config = dict(
    num_hidden_layers=10,
    num_attention_heads=2,
    norm='layernorm',
    qk_norm=False,
    attn_scale=0.177,
    parallel_block=False,
    init='normal',
    beta2=0.98,
    weight_decay=0.073,
    lr_head=0.00783,
    warmup_steps=281,
    schedule='wsd',
    final_lr_fraction=0.05,
)
Each number is 128 + 32 x the weight over its row's rms, rounded and kept within 0 to 255. Layers, rows and columns count from 0. Numbers have three digits each. The size before them is the row's rms in percent of the matrix's.

# layer 3 attention output (transposed), 64x64, rms 0.0726, rows 61-63, columns 0-63
119:135081083139119128092135123108228142157135193103168082120150148115118111186152114120168087142166166133112139135119093170126163123123094153156109093118119071121070082102087106195150093113137107
086:132086144168162108139115152113060126132113101159065195089148082174090134121104146115122138177140123150174089176090155108124091056139154131108085172088130164135113114150136141162124196150087147
099:127118048152164130058144228110201189125145181154119131135114128134169100153112100097133115108149130118157144143132139182136103142104089137141114094139143142124088109150068056111106121129139107
# layer 3 attention value, 64x64, rms 0.0793, rows 62-63, columns 0-63
091:120158134113089095137137115163117129104101123162138133121136204110135112127128125141095035139076180164093167115095153132130161157107111140140130098116144089171141148047211052101107151140135136
096:142147091098141153126068061113134155142112097105123127113100119151128178112172181161092150125085157118081078122103205155105136093092131030129162147122102111135086157130091136132109166095096149
# layer 3 MLP up, 256x64, rms 0.14, rows 0-104, columns 0-63
110:144130133073108075118156105119114147152108120104186119076148167144047119127197175099137153162099112121119100116107110125153118128168195072133085137139105132087161159113124164125131098183058162
112:150139113133118134108100122079077087155116112115077144163168211114096090109094115137139130075195117123191158045165174132138127139190123137139110166124186139102160151122157118111106102165122131
098:123126133176108169128117127099103134142142149140109133143145124121123137134142174183119125106208116119244086161099153123103115100167127147061148102140130099143156072170100155118090086051139143
061:154165108143108097118108136160092096101125121050156151112169181087048132190124168139140138081133126125147151057132139101150096173153129102046174125163164103115146123111102163130159118132097131
100:117174156112127173101117138105100096112103118111134134155093243070132124162134172105093099150146149093156099147120157124081186108193095152097120099150094171108164139134148184109150104110091111
092:186096114134102099096171126090133109115112137111178196086145149142143148098160103117169094141125112090094158135089110142182127120119156121133109150140126126199127140077104163154087050156087208
101:111143165162084101134111107155124095101164147114070136178142166127151104142185130143119111115183101141168088134150159155106058155108146089106157138142119071120162202176088159054109093128113116
107:119126149111116079127108169125121114130157112110166162043119122081059177129134114104208118137190123135147089119123090105133148161199177146097105083145158125095170107123162128127115066125151103
088:105096122091083081150127185133137192160136144042157122052138151092090170190132164132146119144101090150154133091076149164128136117126121197068143108106135120163152136140136090106136127114151113
093:158117101135113110075131148096140157073106186083086116106153161144148093100146179105140083133158066132080155108126108102149131108184148160129140183155130108129197128113092108043154119121126183
095:153128177209117108142138156088082142086093153100179098090173095140055153166177140096127177100144144130137115123086174126092145132106147160121100122141129148147147162126123186077139097057116121
101:104098154093106114082094080083103192086122142062098128117154123128066180123143116165160157100159139195114107128134131137158087190149120115070163110138191157109139125171127163103126110119114174
102:099086111093106104157122139060104091128087127131125153104167153112056166170193116219179166111133111161107106164136112092137070150123153119127169119146136112091116134167125074113137183131119143
100:210120156154083145110142092120108086145117125114163159112104135166046153189085142099145104115084136111116182121128099078121104146211153072149133141158087138164136156108137124147106126119079163
096:141132108147083111147166246112091139137127136127162106106106131124147198194123123133134142118143102041119172147086127071097110134139161101163205124158159110127131152124087102139124133130129149
111:142149148145110068038128121108151157123112155083146106112129101092130155191172171161162155116106107151159162087097130129165151086166149114109122149153172082101184133119158126112108048077105129
098:157161140164098134077102111078131118081153145113209173081126148169116153162157158113126122044078085131120108135124161172155132122169125067156111117151160125085080125082111120141130102159154172
094:135120095071107063102125136132139115099118124146118197125213137117073163140150162125110157090159103185148085130093100141136085192167101166124135175134165114164105106158154123092068121135114168
098:108116110096094084092125154111111135087098124145188170151181126102071194186169142134151089120141113106159129110099151174103159156143104103097124072148138150197161090076124155101091101099168121
115:103105169116115045084046137142062112115133103132138139131147120179077104188141141154152126096170137045107208127177108116090127116133121105141111139152139137135185165112155125145125129128152139
097:089125092064123143091096141176121129070134156083086108156151173091075116101153170089144142143098052195177132111125144138136118141100140134116119128149071143201144164155111147141146155136114179
107:123140105101149124070198111099109187127064133101174152128136195099131152143148145128123162091110116100115131102157099137151085110172116034137137105171149125105112115114123156074156163076086167
108:130140116177106119077096124131116150162050113086159125124194159124124091175135120132162153106127129106118175137115185076074151171151144077158141143158102117159133197143063081104142111157090123
096:148105165139091126123131199071085125146130139145102127128126114095154150124167167167142120168167112127164140086067118125166091085110179135101190048156159147127129085107131151116116166046108121
103:211118125127136138134107121105080126076120117104155151152123094106139137138184205083134113125163145144111188094152089120107151093203106126140123087183121101120115132136143168106061130088078078
100:139178138102079109120118157164109099091106104102151154138183199124137110117145182080144161098144094112129122077094138089096107184185106158152152137166144159140116079072163146110159121065084143
107:153134122146093095117160178152080183158091132150169165061100121095128144185201149160096148131102086084146133105114132172149105121160118091174158077163149109101120137120106125075125128093066154
098:111112129120088115127113166115128158154106132090178190081141158113132154171163153107129124125149176153120089128161058117207127073191099121090090131152119110136124102130046149121138127089147193
112:120127140115078102153096131110100157122090131125107110113148125106041126144144169167163123103170078107144121207085101149130149148168133160073127183119146117171146173166073114066143123190139104
107:114124089104124128118147137121103166110122186062167168169149132112141126143155150166129138125129151144113211124137156132117100155137158072055119103173095176122127161106074053082088175126104093
007:152126126099123155116134145111156129141147076172104128137204155099180159142136148114114085128135157174169204175116146135190089130102072146113166140170177138134133139077200132114154186131132156
070:200142131132100130129128148055077136122086147088127171137088175100079154181153148106160114107123099153138141075126176092092138112175119096127163102169171155165140117077123157122152080066109135
103:096106155129096107072137155070120105126114146143147093130096174125163189193159139110155086103148127121129117165136111081140121140113100069076152125172126145123189161185103181091097149160058133
106:163137180149105088104097099138108164109145151135152183133151139095115144188143151165158149119097092119188124172166098129091106112122112104100106107105078088102165122145127199047133120070101074
103:104168061167118144105142183118093142119110113086130113140148171156154178144139131067097094103154078190139112116072189147091081107105146096084117163169151149147147136153122186116172082129144114
107:193181167072080118089132102091116113117183190155159186116164124158090143133183101137153129078149114069110133112163114143126090094137122154096117126147134176137154169137116138072112131073100102
090:075093128113106126139099108114108046115107107098105167105165170114068173145192175115129186142146134159113099116116141113135117159196101123098165166163160157159166116136163182134058123122121122
107:113160117137130159102117158101151085118104123111179143137151224119130153144143180155177083089100131191085087086137098126089117070130133071081161115150145131072130179143147146131067125133131128
105:175178089127085148135140085126092085140112165159153114121118113127084103115143146200205017096184106128142164145125137122084129130119174116102100097133142167118152121132158113118110133189112137
103:119090113116112084115121082105092084146056140113167191100181164131107132150204131113176110180133105148143071147122170099058165146150144118131165093147159128090141156106160112080164140133112129
081:196118114120073124147140131123099078091086184055162152135175128082148141157139157077137123113182142176107195099133112124111075116122176134128150128157123112114149071141119113120086086155078149
101:177201104100127116113137140156109087115163072152150192078139124126149154140123125038173121072148129122123083108118124069089137145127125105108132181193134137131129142089169124114084166088096135
117:182123136109117124054118177152111093144144117074163152147140204079103112134142116088127100128191117152123169131143122122119087118149154156165128128138162144090176168193104103101059070145129094
095:155087120151073128159200166071059136089080122083106148061131108130159113121137167084143183138168121138167091158170153109137150130130149123124117179132150117141151111152164118130107112047099123
096:119147105071102103122139125103111130159142127139145123129050126168089124164190150083155083103111086140134120102173143071085151106132159135054168168214157113186113121126101114146093126162111147
100:145119122109133079125094140080122100150118110081149190117126139117160143135146145141137150177154108202158108179176144205080113125102087122131111154159139143134120079142042135117051095114095144
089:146178110137127112129124151136071041125095126143114175099131171093111191117163150149135105121117150094152145137107163092074135130131156108184185059133160093133153164108090076088115130160071130
104:137182127102126120084131196134109144149096122134153121115151191066148165136168164104125116112103101167154094113076128112138120087169117109152124065150210099081198094125158096093123104114159145
101:151102159116076024100168125115093101138139101139107146136137122161130137166121139119176069088213095116111127156143129131104071131088119174142098156129128079143141129177155098129155088156185110
094:200145160119133116144113169142136069080073175102115167098128189129147074105109131139149114134240119129138118119163103114112126097113126118105137181158136097188126110094144113143134106142060143
095:136124192149141116103104124123109078137154121128162161171103164061092110136101142148150170098135125119127154090137040112174129170135120063077121113188116092094179083138170102167132158124169137
107:167170088153066106110145150145141157075102201094133106130167152179073131111151128118142167143095154118160109148089134154147141108164110088072135085176103143160130149112124168063127068144120179
103:172145117103073143134136150133105144098114166110198191116141140098139148142138155113189128103069086196166130119095072171117125143146123158137142063125086173124138139149147105130067110089093074
106:103184089108086079108123060129106082117114120112151163108143116161152115147132106105146146182175103132110122112095200101137115063136125109136116162176198146138117172214126112099112139115079114
080:185130083126104103122151141069131184119106114112162165075122104063088212137104149062155149135121155186141158073159128122148129136154128142117126084113145066178125108099144112141102139088160116
095:115149145068143143143118161113129103134158161121137147147108153168089113133107144139146106119167143132094103083147102082106138139150117130065118102202113156083221140196109191052103114109091140
107:128148183085092077142082164111085105129118139124096185146146160132127135157116124062150128087170148070164170147105140120106180206146130111161121131125103102134132103162120179065162081093126161
097:125184097079117094124176127086116120094101078148121159100110162085091195130147151175130160151154120115123114123158218143100155099131139119136152135147094105158118102073091101135179176129062167
108:134120169114118094087062108142126104159079144123117120071122146109111133131180181169190122134109098134196110133183118131098061128145120125174136130135096116178135107175165168062082105143125172
102:140143084131119074072145204109116101099102147107104154166154135125059196128124165152122092109119121135091111193120080056118116137111121156162158087144127175181130163155134095104147105135176138
099:128059124134107106121077138131092121102146139163121144128131116132152187188141104161138118129172130115121119140146111122046102165125194107165140062160160143128209167095126177103112103140069086
091:088194127118144090146167178126108094057102098137109117138166159080062132157105145093095129161132127147151134105111196147129094127115152151146164118183146135184148105103141169131130120048077115
105:133118162153101133089078165153051158092057190115146179158205178126156144152148133137128127126160084099099141138114069144120103149168104086141162126113115131123155124143084138123138136121088058
095:119172129127123100112154121159126100115079111103120171132095170093099085140205167105114134155081094123133123117179145164160052058198147134137166118139160095084151171073114142114148117120112165
116:142132153130092153108178122060069139132063137117087131141147167151139127153224191153123056074162100160087106146154089099130094095119121139138122150133176149119133096126141163121098145145090149
115:086142132031085175133115133129120115120109111074184167144135123101150123146179140160205149117129120142189086151179116107098081093161157122071150148131146141063137134151130116122090125146089150
105:118096171148044107122114123147087131167138092113167144112129135127173140235161121087145153090125088161126154169132105099120124179138109165092084138139176082154122147161115175098083092114148117
110:086137111115112066143091184114115048135143128075131209115168134125115134163116133148196071095071128130172140117148101152084115176151148162154135139130161106105087106115116123161156106109181152
088:144051162142110089109176194110078132109103088070101151079129090076129201189144150153121145148133134080131108162155154121134154127132142134100134158135153121151140115094145082158066149082138156
103:150146154112133088070126160147028136122103117104170135060177183113140068144168139140121120089166137130116153113104159136140081129166124130176097087138130146135212129133107131132113075128096166
105:099107085093100087148100181098125017066126169126132165125160102077107128164126131122167134141115132136181111092155159164065141138119094123132205129148131175170137125150135121096154142105135117
089:117104164133129108077162142122142142129097136144088131128102122133059071133128150146086144124147145135171126072146098185103068143145182138151149075181084119131195155112094155091114057181129099
104:192153108155089085052190129108106119138121147091145108149193116121065155162165136118180135112075076129103180128124153043112133114109109143162110140144138178102146103159136121098125089131123117
096:143103143140079133125128125127132105084144129061114111150126130048109129131142169128116175107213137187168110102165154104141123150122143111082082094144094056161175201179109150124101139127128117
093:144101124119133088125116105123124113147140089146113184124152103135132195131198144109220135155097123136130131098174075136116115123178114169147157117123181129136118055110101062128104044106147145
096:130092114103061047127160166140078166136101155078113141118185162154138130166105141130130131082142084116106146150153114101125088199152167059124120162163166124104133180110108088117167138168142123
093:136135070137135047132143176168132116156082112112179167127148121114104100159114140109169143158114130171148158110101189134137044114140115117112109091157199099091115189096117077152127092147158109
102:126109103079093123103094119170133053151128075125153156097144128124103118156182143151203138125144069102203114092138050185090116135093131127119143156117162100144150104154181152136140112088145125
089:085123131099109168142146220165136097131141101091182123138112124081113150143142112158125125113119110112159115096050108142110113054158194156164175143195173108120113139183147127095127104123105103
105:163094107173098162083117102109132041174159112087190137121076145129116103164160153090202134093098055143173139102163146133125065125129130107144094141170148135104124135157094131130139126138116172
094:204137145157092125133129114089121138152112153100114212136137139125112127126132132127094102113109122147089143068167163138158113137113128231122165097149108072109121085160124149076046112126076129
095:161166115056089102111126128171102113159154100165127205084112130124169154110143161113144080132157105134132131070131080165138099164156100173172141139129183157122113061070122109101133187130108123
106:154151088072116133099138092138144071116076142096148148050118179133154109134183171089147133174134134141100129088131199142116104120137112109082120107196125131092106200152141139092081113152098139
092:099094120113082149120097194148124074141116153106169142093103166060088158129099115120130144076161141185192137091108121192145081110124151160138127108191169156115097172165127114117076131145107138
096:176172118106112140086132107113115165123068123147122182134118184167105171133140162176108161106100012104119141160132131153093138123165148111148144082114132133084128066118120085127119100157075163
108:148183168099115124121117200097144167113046139150114150091134131105144109127138180111160161111142139084164123092077120127075081113172085069136120098178156126084106138158128159115075145147077138
114:114150109109097096097112187164106099144074140144172155104165192130110115110129132117136110093107109106137084117188115128157146125164156099143234127166162159120112189116129068105071118103095118
092:118179083122132119129116125087107127163143146131085162151134115198155144114159120153169101120165094096214154050140093108153148141166166123105118119173109130106128048083132088094102091108119170
105:100120170170089101140081184134048098141170167116145167125107153087142128161090185096140114138100073134188151117168069127141075142123149146154155153110065116086165085109155132131106134119121116
114:158181126059102135120127150107107144101118146040113152113199141149088165156152113103160106146134114144121191132086141145137153124187041171099154153136186120120149123113119126098082087131127145
123:146132150070095097101090134130101143145159134061110144119126159109112145145187148126165140112086157157102123154153106141118138111212116072074168068129192141107177121131140152078113081133150187
112:097178099078098121132160135078077102146057119126123126108205160140143109163157129151138112135099053080122153149156173105114073192167109099153160095131136156160138127148131142123112119143075175
113:144109167116103127081097096176129109157130150127145167085122136072147159176163172109156142154102118094179139086172112075144061121189185100114126122126156113132183139105134116061080153144087109
103:119142119055091076123180131084099108090121173159165162130156124187081131113121143152131104117184095064125178089115124166113088159127077127128142119120127197158147129090107071120148163132161159
102:156135124130098135072128159038152150138126126105090112111096134119064140157173149124139110135170075124158146189103133139093154124127153128158081162141139119127193183107047143124146065110101165
100:140105170150120173022127111135086123158149106089143147134188184101079087127146159148140127130117079153152107083118151100177132109177123099085089185134115090153107136155093145138090134164085134
102:121164154112112067102153075159126126116116147125204142074116132082116123150148173159121092185093136118205100110132130100149082117147111127150156073155111130152153124153076118085058131191106133
095:112129145152097081135015192174132119203146160118132153133194149128119080166146150147188113083118087125160104160094137131123125079116132114130170176137119128105110131151118079118159117116097128
107:182120119109080137122130140146135044096131157104149154102097200088128085113185145127118125152125111153122182166154133184105086071127148126104170084163151144063151179134103111113140085092123155
096:145135095061111121125130131096125168102117135123115146150106141130087146131128198107074179118141076157113103103089142171182075151169132108095120083199117153198142165176119121155107141074103094
104:184149106106126124072147143114132127075056179089105109117182178067124121138117126096139129095153120133106177114105107155142089136140148120151090179170170102150153142182138165097079070107173156
092:148127185126115107093082103127110128168089119139131130117146165081090096116141152144126141144075119116187097133146068175161109113185072120168177110177131080099176107155164190108059118121127130
104:156146150131104106102154069164126132082064151058106119095117139088181145180149146055158134123155123192154143123122130103114122102090170137084150158180128084122170113115160136134095107067160154
094:136158189102148117028093141155105164141158148111152144109125129100149134107193140147197110124180118181146126108090108126169118100150109165065147117142156093095135082148130103149115069079135157
103:138137163157110074161153096097069113125098143127131150097168136187103179154173149120124171106101131068110140117114125126098124093142110114156137075167136052096153154098190164058076106141099126
# layer 3 MLP down (transposed), 256x64, rms 0.123, rows 0-103, columns 0-63
107:136121148089132209073108100069139136166129143121156087142102113148169127127074168184141094136097115193077149124080136096159128165160099113123107133090163155194149145115095158112074119117095157
102:152158068168171157159139105132117157164116097109101092133141122091158172044132099145082148100168120118129122119131095206105191097153086138117112140114147110091115165100173105196141152162088114
099:145093202076129091134104115144207149128119125107169145078116103124123126130129124115099156142078106162057178101175104115188112096135129145190096141106171128119147146117150074109137124191147083
119:119127128124045102115121147134059112132116142083143154117157168134066139188119170138178141107190090155134147113127110143121089150170143105059152121225148096166151134110127131113123083139097125
089:181195098109171069148095145206119135163150103101110076086167074137135156160088084145099162095113122135104123124076088128133093109131160174137142138115163118145115148173147138117184079146098149
078:104143148059139205118095065134100134128105121153102106168077063138099145127156119123060147157135091141148160183153173115152145151132123135115125149058190094099159131166106141148136158108130079
099:134124183119183095121131111140168165150152144152168109135148152212136161097148070117164105156099063141065158102074125150126159121158126157113119083120090137097107160052090115157141122079131121
102:101096106162127100111150097125092112128135178145149058184158150174160103073082113116091142108085191141148134095143166138119114132151106147159129141190167123093190092106147109147090180104066119
083:100124122115139083114179107144170134159127118114072089188114119176166118085062086096111126121117112148067095169167091104063173149142089171140115141117188162141143112109140173138124189141150116
091:066054138193116145201149113120135102162113104140185080119112156109135147133108182148115089100117170106135077153189132082104100137110112085125143092164131118180142111129087129115143127173136185
091:121081138072150140131115134172143108129059146122112159117082104169180140054125127079119080172099132120146105118151142121141172138099129129245119113147099148112144145145132130163175073132102165
101:108182048141167146123163119115111177143171123155109123082130147100162083145119122138073185173130150097099121108089090139156115118098114180118148185116176138138095157081106178150155123117054113
097:133150115125127138188104152190114141138207134165128113105099130094148092158115202049136045137091128113114168115127103174107124083079122180150137094149146123148063118150139124114129155099119141
097:111117112137104114120131051201123147221127164131136157129108119153087111086111125141101147079072136129142174082122175116111155099138111173034142170115139133120138169149145154133153157120078127
091:082174141060163192097143057122130086119114151119110127154105123163120104109127160119140112139099159104130089160128108138120062161118109085156150169184078113128135117170089155128209098152178135
119:122117107102082120070198070109148127120129144097108086101055147125157066135126113148142128130094156136122138199154145133156138179158102147107145113103162116131201137160203131178106105124084115
103:159097152127129163176127133114148174087118138137108081164089126088123149105116138205101144078098102085104134156166149090174177113144133146178104194157091081135082165127090054101118142120142142
092:099136112163178107130089151119144091137146082206192162126090155109151101172136120136094173120100123187184132145097091160137081087151160071096123155058133089133129155109130115110130130141075151
134:108145147114112051115176142131058087148073131103144201143176121103080138156133191144177092121143140130138113123108081170095137172152140116092172124157128101179170132106176115121112091100111100
110:093112110067104085198150122134143139115157120131135127151090188099128126133133142118159150146107108079153093152117120188092149073103152164079156127149181087140089125140081154099129175180062179
085:190087162157214115176146132141166159146108101137107110114144129133170125102124095123140109147130202061161094137135099187086205078108092107089106115156119102084114105133137103130102100123134107
110:106101141130151164122156128092182148110090145087114146184100131103114176118175076152119111077111164146078138143168035094182102082157105073101134134106156162132147121174111108131119162182131143
107:111167135161152102125141146116033136141153141102128145143105067115127143132093053124183163105069150159056142140109093139115106104139155158131105115179104114179064138129188150106134131127159166
085:113155131092108063126142159127121131054159088186171141150120088104105153104151147195142151175121167136108160157134159114085100144134150114169129166067106083127099089093048136154157103154116130
094:096095184199115120104124078120146194153106092069083132133129094081133134169105131159099136108139166131154148109136104109161127120126109219113121051149168101179124136123117163145126110076160137
095:121095129175110106152155113128106139132163142134077157105096141090118182110071176101169190149128108119130156099202140156110152120110134133109059101178217076150102107123119166107104130112088156
117:111167106147056103120123124163146115162110191098144148064087123151093180120135168147107218144140128154143145119089106137122138172133086091152178100127172125065163122124108135155110123072077129
097:151148128090112169185147114112075174144167118102120090074138142120138144071137123149151136161110113094121108115072135119105178122140168134058126144074126148155179110150157141196094124204143072
125:120143102118092122103115131106062142122103133094202163165192142142183173132095164126133075162146120117083131108068090160116113078113151105139175174137081127146153108088177116186121155087133108
095:171081127172167115135080134138108111137182118121155126119135092075102084202119096111121143081173082181118070134109139123171178123122083132085102111077124106120134152161148149145144172153121202
004:130096133135136082114127102147170140141065151090133168163101146155041093136123161166167131173143061163163081145180111115131188123166164135168112134108106112107088112136068144151082158126113095
128:130138132123039106110141161111071087129101180094162174126117192146093129183129167147171130108167068157122148093131135131134082139162127110063134116218137101159136112095131126090138112123141122
117:152154151061129145123117101159109103090185186128122115110077158103128158101059218133150151088156127140147175138147148164127065052104184124136149134120108142135142119084160149108112115138109096
105:161097132148054145112169152150149127107148145208126102116118168102139063178144097174155097137117172179067122179152116113121095131100122135163076113119123080166134089064141110123143166132141093
098:119085190175202098107100109122129102139080157126153132129127115156164082093125106137218113113131155120189157109127124071106118150113149168141185070150108144123127104109094075115147115087179119
097:186085144158119093159154180127185119087160113155077111145099107110092116133146088138087107182111197126099140129105078134158171066111134110150108101084089133148187154121151099124133128098192158
116:087113135157091106119102115176075085097145130101115164110142132106075192171113091115156110122150089091131152153130126124163067092108161151037115114147119134185162150166119126189176118171131151
096:126120116096110145165132071137079131140064085150062101129142157176077114120089101086122154129140121078136141122124139121149128160119160166142107177072162185133180175109163152125209091104154122
090:128154133109169099186084181170136175085071078102119167125093149128134152115145153137083173163091136102072139132151055115194151130089124117125144118087072161110166144137095136131174163109125120
141:123152181144108124131105072119075135128053105113184144126104116109105134178149151192202150137174072137095110098101155163136115090188100120105114171108183072103136157114166118119115123107115144
126:145105104127034129122143158091062106127098139082155150117185170156070131174143161126189109120177093139137162116131103110123119134152153117075169143195120088157176103127142127110127077099110148
105:146152115104130165132106088138092052146152125107129177138129088082073129143159102123132098120112097126154078162154080100126177098096132125105130129155167091182121206146173168139080189133181138
119:107119173100107150106224173140169128155144101073142111133139166093136101209091092097088147107141169164132158135170077151146093118156145135083147101094084128105161143139091145112083091115148107
087:101151124108153073112125139163142130114188128163120142135105151122028176115118067174168106130144150171099164144125101147101115120139105155145048134147117158060138125059157118168170128134125162
080:166106090137095097133135107139169203129070106170126082086173070152142082126155108129059162175093124145161164117084141139130178179141140116161116106124183137119107127140108089128145095066120153
082:150114156165103157131183147137125158129165174142086158137066186165092109134073115114064140137092179141146116112114180116094145127158148138081134099095093098152129120125145127088210109052121121
093:192117146110160135131104117076088104170081152096141158125123135086088142122137141184179086171070091132113094113164107122190120108156101159121153115091113143107128178157154107141097065189096171
112:077129140075131134116129115146061135147156128101135150068118149120102092121077199072101081127141158210127142155145064098183168103115134103152131140114126172180182155130093117143120127104154151
087:098116113151148217093096134185138119153194120092181184128121130123092138180115095168168131129134118157151127092087080142143133086074154171105160094141107148081069069119145138130141131128114106
092:056169056107119144150174096092100170117153090153093070172106140138102193102195115133121110100107099088135145080134142176118128169157165126133113114088159145111121131157127091146130141116193098
089:099183088129119131186122125142127194107116087185150091086109126200131157125067116094103182128070133138143161118102195174130137141140120122196128103137077166103114104083108149139110098132126107
099:095076147192156114145115135188151106105118129118119121155110061126145186135107075089154095165151106137169076150089161177132154072080117157171080147116107154099078125151110163124172134125111167
098:169123158120129078125175160186189131112087127133169160100131061137137117153141079088133123139084144135119109106142138166126137182100132110030106155158161138114178075123152097081107139170091130
099:140166140101148148141098046141076186120077092127136125097146125179203103132105108108131083147109149151098139130143111156141114097042104126167181111119151198140154133128111091101168165105148133
078:081109137158065148155113150148143042135063143131063133168103101191123145148137101131108131106142110092132137150129164118087148172069120123112125151154165192102123127079099134177138146197128125
083:100130108143138094126093129110172196046141158142119103155149106158071133137161114122126112088164149179116140133085162148177102087159124145132161137122178139137066166072087084136118127188134076
104:140164138103178085149083192132174103129131120212133149137122105132142165142100135143105101090153151085151180101075075189080154127121186137140125168134108090086084099112136125089088095120121145
092:201107140152138146159073134145183080141130135115104100085141091108195141161083126136116141161163149160140133124145068104138139143086105108074054076150165126154175147157145124130069154131131079
086:153143149157178080146132127087146196111141136123112127094202112061119162144100154127079117131117148083125113071066086126117175115122124079120193145118135143132097111114105153163147150107214137
100:148118135176168118133119120105164112127074105122126029138137088164148098187150146134159139165162092087132083122135149092147093111142113156175089161143103121126123174114133074205151125072096170
096:078156138145148150079138181077111177194114123095140110118102112111147087044084138115121149127118121081132107137147090145141110204148137135150111152141101134175076143134164069190150162120106161
093:129089162157153100170177093104118068143113056118159111158101120173138076079166071176181175143119171117114087180111132127110168144123133119112115151068110151115148095135153114157072138131150161
109:139030119108135131113138137141077111127137143107162161158121199160156127117128141137132151154187161140151090128136149099196099148140147084099137091144101110117151063059127102151068158166142078
095:088158151167134150163156079087071065111116112131118132194127140131146109096080173139041125116105123172103153118180146123076104189145122119152125123183153083100118161127144155153159093166124114
114:149128178151117167181161166144089145133122093137128168129159084110121114115152046116114114074098154086172164128103076144127161073110141073135118108172139107172127179122102088160150141184100077
114:138150123128188144108122141086076116100127143118175143102149184154125144064129144115140170135100167099101160093075080092111094150109130115050181112083148124149171200154132136170179113140131095
106:107148065114194089105134108112208113139166116152120107134167163069113137078077134178166105194111137123145124121087164110134142057091144113125130142140074155164152131124098094171167147140112133
097:100173164068146133173175117113174108158135095079100115139137171160166088091097146123124141110166150179078143037122116149143094169132125102159147104153126120133153150116170055082081121108130129
089:176156130105127083167109074117217140156076118159138089119130154184164115126076076094149072151132192128103154137084103147115102143097106141132113151149123153107115096128136138185190122158082125
101:197124185122119115178138084186121149076134143123076131116124112107204089103152166122110154100185113128093139110078202175142130087140097108147115124139123143089153122118100099149137080160078149
098:094082129164165124136149111117076137132155127122133113147124207186135128065096111144112052159062145080151126079147092137151159113127183094155192110118157102100185125127156143114114102110169125
081:126089108175175135099177101088100106126156104104175193196125107132173174090132084162184113110131131099099108163148128123108163064054134113132125181091170139124129155130142105126135081092128147
098:098148086121166100134170094082172104166128144140181080117109128142169208185128159111106113145078105121138089103132177135111171156096124180117073123077102194149135109148126097116105085122096145
098:081158125142120112166136132147171173153081144162113102104131115160116112137104117143149118128131097045081131177057136127127105134117178198099142153159119121070098104140185070191143098131169112
082:201084143144158159127128130097135149123110136105118079137140100103104114087127120167091123086177129145138128180054124186138080158123146097154070154163139198128146166114126178090115177097083097
152:127132171138073093139143153157085137085092174080119176130134187128123134137107128131138104037173100149090161095145111152135105140131146070135126152134178101129143115103097111167192061128113186
087:061073148076136121133154159145137111162091089112145078108110068133188107166155129103122134103164162097114147156135124126098145136116154130125135077118187188154145111121166178055161162081163107
099:145046154096111155115129131134143122108158202107117156177097141182154087177116093129140158095082080124124117094179140079115147122125131133113139081101097176110150150157158191171111156129076083
086:108114096108158124118123058060171130124135181156094125128098135130172106154073166112150097147144182162124110137141152122087135199114075115186081117142175126076127110097092150158127144168174088
098:129113161146124126137163177142128077111180130163132136151118072075148098110196105167132124152133168099100115140141078137060151166110137164114085165108062061162169152132150093141169137143083095
095:110152116147126160104154123162118152141178138124095076113139098168058118105134108117078138145074093135108121133141177093102116132125095104092228192114100123166167180166153174159138096136110088
091:106138098173147153185117151119090086120149190113126141155108147102098126133110052160099102116061167123088109140131159130172118148148155069061121178146165092107156127167122125119126079200104133
100:126130057103091146147107093146097128078083080147118072115124167166143096125144124125168167151111140126201117134133088070172142103154107128168126153186125195138134165117090103157161101115067156
094:102063114141145093145081092080079125131104189144136108123098136151164181157173115121156114105139163205100152094176095139095158116144129097158145090142108127176166105105120151067139069153113167
093:084107115149082087083158170132091146138207135115102114172143086068113114139139121122164081135194162175158081163130112114172159119066099154123149155096128121122186140158093151130092149108094103
106:077102102169129133080137129126136124207098145180100095112135203124082104124148115151101142166121169124098144115149151109092064138146090128125110185142117181082126144162093078154110093146177179
117:101143154097098103178128119117169107157089120137072118119121166175211084041142056143181172144154136110152117164125136093111145154103138141155107100181137116157100103115129082094115100149164137
091:141077162173048142112092086142142119147109156134110141089155169091115160182058168078147125119108159163089120127139157111103155107123154135151131089131153115172102135098136162090162192159097064
110:115144125186143135139157178110087120152126105122137128129148168143144131064113178079119092120091165144132168104100116168084174116089098118073139110165061064075131138161105124152171207114145137
115:118112118096137118115100147105170193108147150074145142125177104162111165137093114166090103076140179136102130114121158098182167128138091124088081163105135175122119141048167084090084161170159163
135:181114185148067135080111099137166120076139132106109145163074088142073154182189141136131107105141155140083175157164127103092134120117142119137102124081106161109132164166109073114104152096201128
100:142217090152134098113141104120106149089142165172102124114085110170136057089096042133080121180102164139143123122133128142123132130122138147087131134089130150125152109147130198113196087151093161
136:146190156070136113074128130142126103161115178118150160113169121141099082182167122068149109093139146170136110094125137129137102144095177111122104096072108210186139097104103107147093167115161090
089:123148124088136143128132179102167142171155162180102079095142159085152117148076105136093164152155188167100117122101139128067109100128097158072072147138121131106133126153188209132126132091092086
104:165150106137125099141125082207161164149173176141118146166091179126137131135055200144086108098069108123132111103136143163135136117152124150103136160111116073087091135119155091162159120100103058
102:126092137121107162177083173099182140099117166129120107094116147136168138116097162128158090105112120095106141108146052186083116146099188160226132133106098188143114100094169117104123132104119153
096:118161099147122079129103080114188151122171139121128099068134071109102179052129073110186115162114149128165088201127158131164105144164095159117116148129085146167112177152125133100123134174104124
088:146125073135142161184114186148065102134190128111134148077152134100157135116151124061105116096084165063098128112083134146172152145173085112094137160118092122141105130121165113126115201125185133
094:081114193131079152122189136116114071122150095147089081107144143123092114123190106121116194105114131176173100133179110135099119142125103172095160135080148154136131120114198175108153110164080098
093:128208134047148131158115151167165094114107092147086138122142110116146081126091088151144095109176119184168194105121121164132178115133120125063155103159166104101060133126121098141102150132121169
105:156143102051083136101155153100144072106177117146118094110196095127154105128175113136146170117123113136127220163132107114133127152147113035126116168163144160120100157115112133098081107111177136
088:102096136171120123174099132124116160148200093161122125127122113185079152154114129162193146088100129117132153067088138159122159058124071142074176127107186102120150115111131141120111140058156152
111:144139138098110150138182160101118106119101152101138168158156098103141184147156124165149102081128125121066131193079156179087047123125161132079114117053156144156101090148128099134133168151103175
086:128138141101204148192123099074086134086074119140102095100078152186138082120088131174083179139134154105121105115124086148118136142112135096151091192122097179150124157153097135122191093132131153